config = dict(
    num_hidden_layers=23,
    num_key_value_heads=4,
    hidden_act='relu',
    norm_eps=1e-05,
    positions='learned',
    qk_norm=False,
    tie_word_embeddings=True,
    parallel_block=False,
    init='normal',
    init_std_up=0.0236,
    learning_rate=0.00501,
    lr_head=0.00779,
    train_tokens=508300000,
)
Each number is 128 + 24 x the weight over its row's rms, rounded and kept within 0 to 255. Layers, rows and columns count from 0. The size above them is the row's rms in percent of the matrix's.

# layer 16 MLP up, 1024x256, rms 0.157, rows 314-338, columns 0-63
size [ 98 101 108 100 101  95 105 102 100  93 109  99 101  98 101 104 111  95 102 100  92  92 100 102 108]
[[128  78 108 101 117 130 130  88 133 112 119 163 153 184 135 137 145  84  86 105 114 157 142 138 113 144  78  99 137 143 140 103 128 135 125 119 104 118 117 133  91  98 130 136 157  90 164 128 137 137 100 111 121 109 143 113 127 109 136  84 111 142 106 171]
 [ 84 113 133 110 178 119  80 112 152 118 130 132 140 116 137 146 103  92 123  71 148 116 137 116 100 134 135 127 148 149 158 110 171 153  85 153 144 133 188  96 112 149 122 138  93 110 195 125 163  97 141 143 145 135 116 144 100 163 101 115 108 134 119  83]
 [117 157 115 156 146 134 141 165 127 143 140 125 149 101  87 105 127 122 157 115 124 108 120 118 139 161 159 120 108  88 145 149 129 112  81 119 116 116 134 139 111 117  98  82 177 133 145 129 101 120 123 137 131 143 160 143 142 120 133 180 157 146 123 163]
 [116 138 158 183  93  93 125 109 116 114 105 120 106  95 125 118 150  67 125  99 118 140 140  99 112 122 130  82 121 157 118 108 121 143  85 127 107 139 147 103 125 173 158 135 156 150 113  88 151 146 111 109 105 113 145  80 139 126 112 129 138 104 146 122]
 [128 124 139 140 157 133 114 120  81 149 164 119 116 128 130 172 130 157 137 147 109  89 152 155 148 136  87 133 107 135 164  74 131 132 141 141  93 114 101 142 130 113 119 154 111 123 126 118 122 113 114 133 125 161 134 163 136 132 184 127 134 105 155  88]
 [151 155 134 130 111 142 157  95  99  96 128 124 123 108 118 124 109  93  89 155 120  83 110  99 149 117 104 108 181  93 145 110 115 134 130 129 123 117  99 159 110 127 142 132 134 124  99 152 179 108 132 137 131 111  74 149 156  93 128 153 104 116 125 127]
 [112 114 143 149  60 143 125 128 125  97 130 112 142 126 150 155 126  85 119 149 113 109 143 169 145 150 141 189 110 123 108 111 145 116 132 139 149 123 109 141 108 108 139 150 142 138  91 119 135 137 131 119 131 190 134 145 114 123 138 133 141 115 118  93]
 [105 117 140 119 100 137  97 137 108 148 111 119 128 142 143 128 136 123 120 119 158 159 136  89 107  98 145 158 140 120 151  95 173 139 137 152 143 158  89 109 192 177 130 165 111 129  83 139 122 117  96 133 136 139 159 166 131 108 108  83 120 141  96 136]
 [169 139 115 130 144 110 147 113 138 114 117 145 126 114 132 104 104 152 128 101 163 124 140 164 117  86 133 112 119  85 132 129 136  91 160 139 115 116 120  99  76 129 146 109 158 118 127 138 150 123 136 114 108 100 146 142 170 119 103 115 128 151 107 132]
 [120  93 162 113 158 101 156 120 120 155 166 124  97 140 125 154 152 162 112  98 161 171 135 125 107 149 162 183 134 110  68 142 122  92 115 127 131 113 122 173 134 120 119 164 144 131 148 140 107 112 144 116 136 157 138 174 128 167 165 157 151 129 137 120]
 [133 178 126 146 115 160 115 135 171 123 129 138 136 111 160 167  95 149 133 167 138 111 165 146 113 118 115  85 114  94 152 144 120 109 145 179 138 133 138 102 163 185 136 123 114  94 165 100 132 137 104 134  93 142 137  94 136  93  95 115 100 121 118 111]
 [119 123 141 125 116 110 161 125 127 100 122  84  93 170  84 148 126 123  92  95 143 139 132 108 132 129 105 152 137 130 133 125 144 136 125 139  98 139 125 174 132  90 177 166  96 117 118 144 102  74 117 115  90 133 147 127 156  95 150 126  99  73 155 120]
 [129 142 109 118 129 146 165 132 173 130  83 119 141 146 152 147 152 149 174 124 108 124 140  87 134 129 140 102 137 148 111 117 163 135 135 131 165 153 128 139 126 146 119 131 126  95 139 112 139 140 104 153 145 104 190 115 162 121 143 145 136 146 135 121]
 [118  88 169 153 123 141 176 125 138 131  96 127 109 152  89 133 103 123 128 122 138 123 126 129  79 116  93 102 126 120 116 145 123 130 118 150 123  98 174 161  83 133 129 102 120 156 126 128 127 131 123 100 134 146 131 123 126 130 152 159 128 124 132 115]
 [124 170 141 130 130 163 157 177 143 139 112 123 136 117 163 137 117 111 117 130 130  94 119 122 120 155 159 111  94 145 135 102 144 146 184 163 121 150 135 116 128 160 114 156  94 119 143 106  69 150 146 130 193  85 101 104 144 109 139 144 156  94 118 119]
 [ 72 143 130 143 103 133 124 127 114 100 181 131 144 138 141 129 141 116 116 141 135 131 127 132  93 129 127 128 166 151 164 116 143 143 151 115  57 118  96 143 143 154 145 157 135 120 111 133 169 108 101 116 128 110 125 152  93 107 117 116 153 107 142 115]
 [159 114  74 127 139 111  91  91  76 119 177 138 103 135 135 131 127 106 113 103 125 155 104 101 146 164 147 108 116 130 114 152 128 103 113 114 129 125 157 140 111 122 131 147 144 124 145 179 153 145 141 150 120 157  91 139 135 156 111 134 112 110  64 126]
 [142 116 121 106 131  99 142 107 111 176 124 140 113 178 125 148 141  96 184 150 115 141 153 168 151  99 124 175 114 118 174  65 108 144 180 111 152 137 128 148 124 121 114 182 112 142  91  75 127 137 117 162 122  92 150 110 131 158  71 143 109 125 205 117]
 [139 166 135 133 130 134 159 178 159 153 109 126 112 139 101  92 165 167 114 115 101 112 156 127 160 132 105 145 144 144 176 118 121 113 161 138 103 154 112 122 154 105 107 123 148 103 111 136 137 103 114 161 147 137 107 135 160 151 119  99 157  95  87 117]
 [134 112 151 120 133 167 139 105  97  70 126 150 112 133 129 142 136 134 131 113 144 171 132 125 156 166 130 143 136 136 136  88  76 104 157 134  82 145 104 144  99 108 120 126 126 105 136 114 147 148 121 131 163 118 147 128 112 136 133 135 124  81 102 100]
 [124 118 137 113 152 143 153 119 133 102 128 108 155 178 106 153 130 102 109 102 121 133 102 104 138 116 118 110 122 151 137 142 147 135 121 101 158 106 115 132 136 144  96 120 139  82 145 147 153 150 118  86 163 124 121 158 152 114 100 165 139 114 124 102]
 [135 100 115 156 118 123  70 106 110  87 138 136 132 111 129 136  99 135 144  95 112 137 129 153 123 122 113 148 118 106 146 126  74 130 102 127 119 104 162 164  90 106 109 112 154 131  95 132 109 118 119 104 127  93 169 128 110 137  86 124 199 153 152 134]
 [137 107 130 117 165 149 151 125 126 140 124 133 135 118 106 109 101 110 131 133 150 103 111  85 137 141 178 122 121  98 119 112  74 112 136 153  71 109  90 120  52 147 154  86  95 121 126 141 141 161 110 131 107  88 161 121 141 138 119 127 144  89 140 142]
 [ 88  96 131 136  92 140 149 144 146 162 185 107 136 150 155 142 148  97 118 148  82 122 106 147 107 142 142 129  86 124 164  98 129 118  84 171 150 126 132 145 127 124 114 118  89 107 108 169 127 107 100 115 161 118 169 141 143 128 128 153 127 133 123 118]
 [117 169  88 155 102 127 116 127  78 145 122  95 112 136 114 161 104 171 140 132 165  85 124  82 122 148 158  98 130 132 169 122  81 164 126 115 161  97 140 142 163  98 155 116 132  97  80 139 110 140 117 153 126 179 133 142 142 136 146 139 159 106 113 124]]
# layer 16 MLP down (transposed), 1024x256, rms 0.162, rows 314-337, columns 0-63
size [ 96  99 106  93  99  98  96 100  96  93 107  97  97  92 101 101 100  90  99  97  94  93 113  98]
[[113 147 143 128  98 108 138 123 172 151 148 121 116  98 151 137 137 134 130 119 122  83 116 135  99 108 135 166 160 119 130 136 106 146 122 114 131 119  93 135 158 126 126 107 133 123 138 113 154 130 162 136 122 110  98 133 158 135 157 158 128 157 150  92]
 [108  83 145 151  95 118 115 162 100 133 145 152  92 178 111 137 136 142 136  99 151 171 154 142 170  90 154 133 134 159 100 139 141 152 155 132 121 123 136 118 140 128 152 110 137 139 159 126 116 111 139  96 162  94 124 104 168 123 116  97 118 115 150 149]
 [ 97 127 157 151 138 147 134 114 110 157 120 127 147 123 139 133 120 113 122 114 130 111 151 130 108 145 147 173 130 125 141 125 115 118 150 131 194 152 103 133 147 142 137  87 110 144 138 111 122 123 165 119  90 138 101 128 184 130 111 149 166  92 164 173]
 [162 154  71 130 164 137 160  77  88 148 156 104 118 147  94 116 120 153 107  79 120 122  93 131 123 161 106 143 138  92 128 141 167 110 108 151 116  87  98 139 115 141 140 122 127 153 124 123 139 156  71 104 100 130 106 116 124 126 121 151 114 116  91 127]
 [ 86 101 101 169 153 126 106 118 136 124 113 116 134 148 101 117 138 155 116 142  80 119 105 134 111 132 110 137 135 144 135 149  78  94 117 117 126 150 126 133 132 114 130  82 137 156 140 132 118 112 113 108 129 158 122 125  55 142 106 130 167  96 160 160]
 [ 91 147 123 146 114 170 133 154 100 140 123 110 110 172 112 158 126 113 144 158 133 123 133  87  97 110  89 115 121 161  97 128 122 124 106 161 134 128 107  87 162 111  54 148  95 133 140 152  71 144 129 144  90  93 167 101  79 120 128  82 117 125 145 139]
 [ 71 145 148 163 115 120 107 120 123  86  81 175 177 165 147 122 164 165 172 140 131 144 112 157 128 127 124 140 126 134 138 145 155 141 162 164 178 162 107 142 152 137  79 118 105 169 145 146 135  88 150 134 122 142 154 119 106 150 111 123 150 155 146 112]
 [140 104 114 110 144 126 109 133  80 144 147 116 133 164 151 137 185 111 113  74 147 143 167 136 117 128 125 104  69 144 108  87 113 154 134 120 155 142 138 151 146 122 150  85 164 159 173 111 123  97 144 144 145 133 121 144 134 141 100 151 103 146 125 117]
 [119 152 136 151  93 131 125 127 130  96  95 114 160 129 134 114 157 115 120 146 134  92  95 142 118  96 119 153 157 147  65 127 115 109 127  89 114 129 142 136 117 158 158 117 179 123 155 105 119  91 149 146 147 160 126  87 175 142 129 170 114 148 109 107]
 [ 83 118 101 113 136 106 111 102 123  88 128  67 165  74  58 119 124 174 112 107  91 151 139 136 150 135 137 156 126 119 129 123 173 135 138 127 105 132 109 125 107 149 157 153 102 159 129 152 165 138  64 186 143 118 100 121 168  93 144 100 160 144 168  89]
 [119 115 136 104 134 149 154 137 142 120  94 157 129 101  98 155 146  94 121  95 110 137 117 129 124 138  63 162 117 130 149 158 164 176 150 105 115 151 151 138 150 126 155 142 136  98 125 157  82 113 166 139 101 166 130 116 143 160 142 166 134 123 154 133]
 [ 96 112 102 129 168 121 155 106 115 132 142 179 115 113 180 143 126 122 122 148 157 102 128  94  91 148 131 118 129 115  97 196 188 137  86 151 148 119 100  65 135  86 130 114 152 113 114 112 120 112 110 123  98 153  98 124 144 138  54 115 178 153 115 101]
 [129 121 107 137  67  94  74 105 139 166 147  99 193 153 122 117  94  94 126 123 128 115  79 122 114  88 148 134 144 130 121 136 129 121 148 111 120 135 152 135 124 158 115 130 117 105 166 132 170 140 129 166 112  64 117 157 198 135 129 148 121 125 115 145]
 [117 132  93 151 118 115 110 128 134 149  72 121 130 103 141 148 119 151  60  90 137 179  95 143 123 150 127 180 129 141 141 140 103 122 137 151 107 156 151 123 150 102 142 146  96 138 106 133 151 131 112 153 126 185 126  79 125 121 125 146 140 112  96 151]
 [111 142 157 129 126 137 115 148 128  78 143 122 140 138 142 123 149 106 140 172 113 127 116 128 136 132 143 153 124 133 135 154 191 127  83 110  80 122 168 117 123 113  97 100 132 115 106 154 146 133 149 110 154 118 121 137 141 113 106 140 135 151 111 128]
 [148 124 138  76 153  94 133 137 153 131 164 176 155 142 157 122 143 118  99 114 132 137 123 148 139 123 165 108 109 180 114 144 140  82 160 127 140 153  93 128 132 127 133 119  96 133 112 165 128 137 120 146 176 144 176 128 135 111 122 132 141 118 126 129]
 [101 104 108 137 143 114 134 141 107 120 142  93 104 105 106 121 143 134  53 147 163 135 126 126 115 109 143 123 104 145 156  87 127 188 131 108 122  99 131 105 108 148 168 105 126 145  75 153  93 142  96 145 127 139  81 131 105 107 159 151 124 138 121 145]
 [114 144  83 152 110  86 127 151 181 113 119 164  76 156 117 126 177 130 114 114 111 142 127 112 137 119 126 109 131 162 155 119  90 131 151 177 160 154 120 116 156 164 115 131 111 121 123 159 116 123 151 138 114 126 105 155  91 146 132 134 108 122 137 154]
 [146 121  85  97 143 136  95 106 107 121 104 124 107  87 129 120 146 118 126 124 117  90 127 112 120 129 104 143 127  81 133 151  84 186 135 127 121 108 131 114 134 172  97 151 111 111 137 153 136 130 125 121  87 130 173 124 108 126 177  98 141  88  98  96]
 [ 99 155 121 112 117 129 178 101  89 104 137 138 115 130 156  99 171 118 160 167 147 120 112 138 113 138 127 116 154  74 138 163 102 132 155 126 151 148 142 126 159  97 116 148 132  95 163 138  82  99 142 120 136  87 127 102 118  92 131 140 155 113 137 154]
 [ 93 130 104 111 135 175 125 131 102 129 139 126 129  80 125 149  93 113  98  77 108 130 124 130 145 110 144 123 132 128  75  60 151 133  46 132 126 111 113 117 152 147 154 129 105 103 160  94 106 128 134 115 104 132 120 142 109 122 133 129 117 114 112 106]
 [125 121 189 140  85 151 117 162 127 121 123 166 114 114  99 121 137 104 125 102 150 150 137 121  91  97 140 171 134 103 137 110 129 122 132 153 158 121 122 147 159 164  87 118 109 155  94 145 131 142 150 125 122  95 123 137 132 139 145 111 114  83 116 150]
 [130  99  90 123 168 125 152 122 107 168 160 185 114 118 130  68 108 137  91 123  95 125 125 169  99 166 104 147 121 110  88 114 122 124 107 149 164 126 104 111 140 112 122 146 125 135 166 113 129 177 119  91 112  82 134  87 193 133 149 101 116 128 100 139]
 [124 121 133 162 162 136 114 137 114 105 116 110 139 142  91 149  94 175 129 158 160 115  95 146 145 133 121 123 153  95  97 121 105 130 103 119 112 103 151 137 139 134 156  97 106 139 143  95 127 157 138 132 123 130 119 154 118 122  86 115  98 129 141  97]]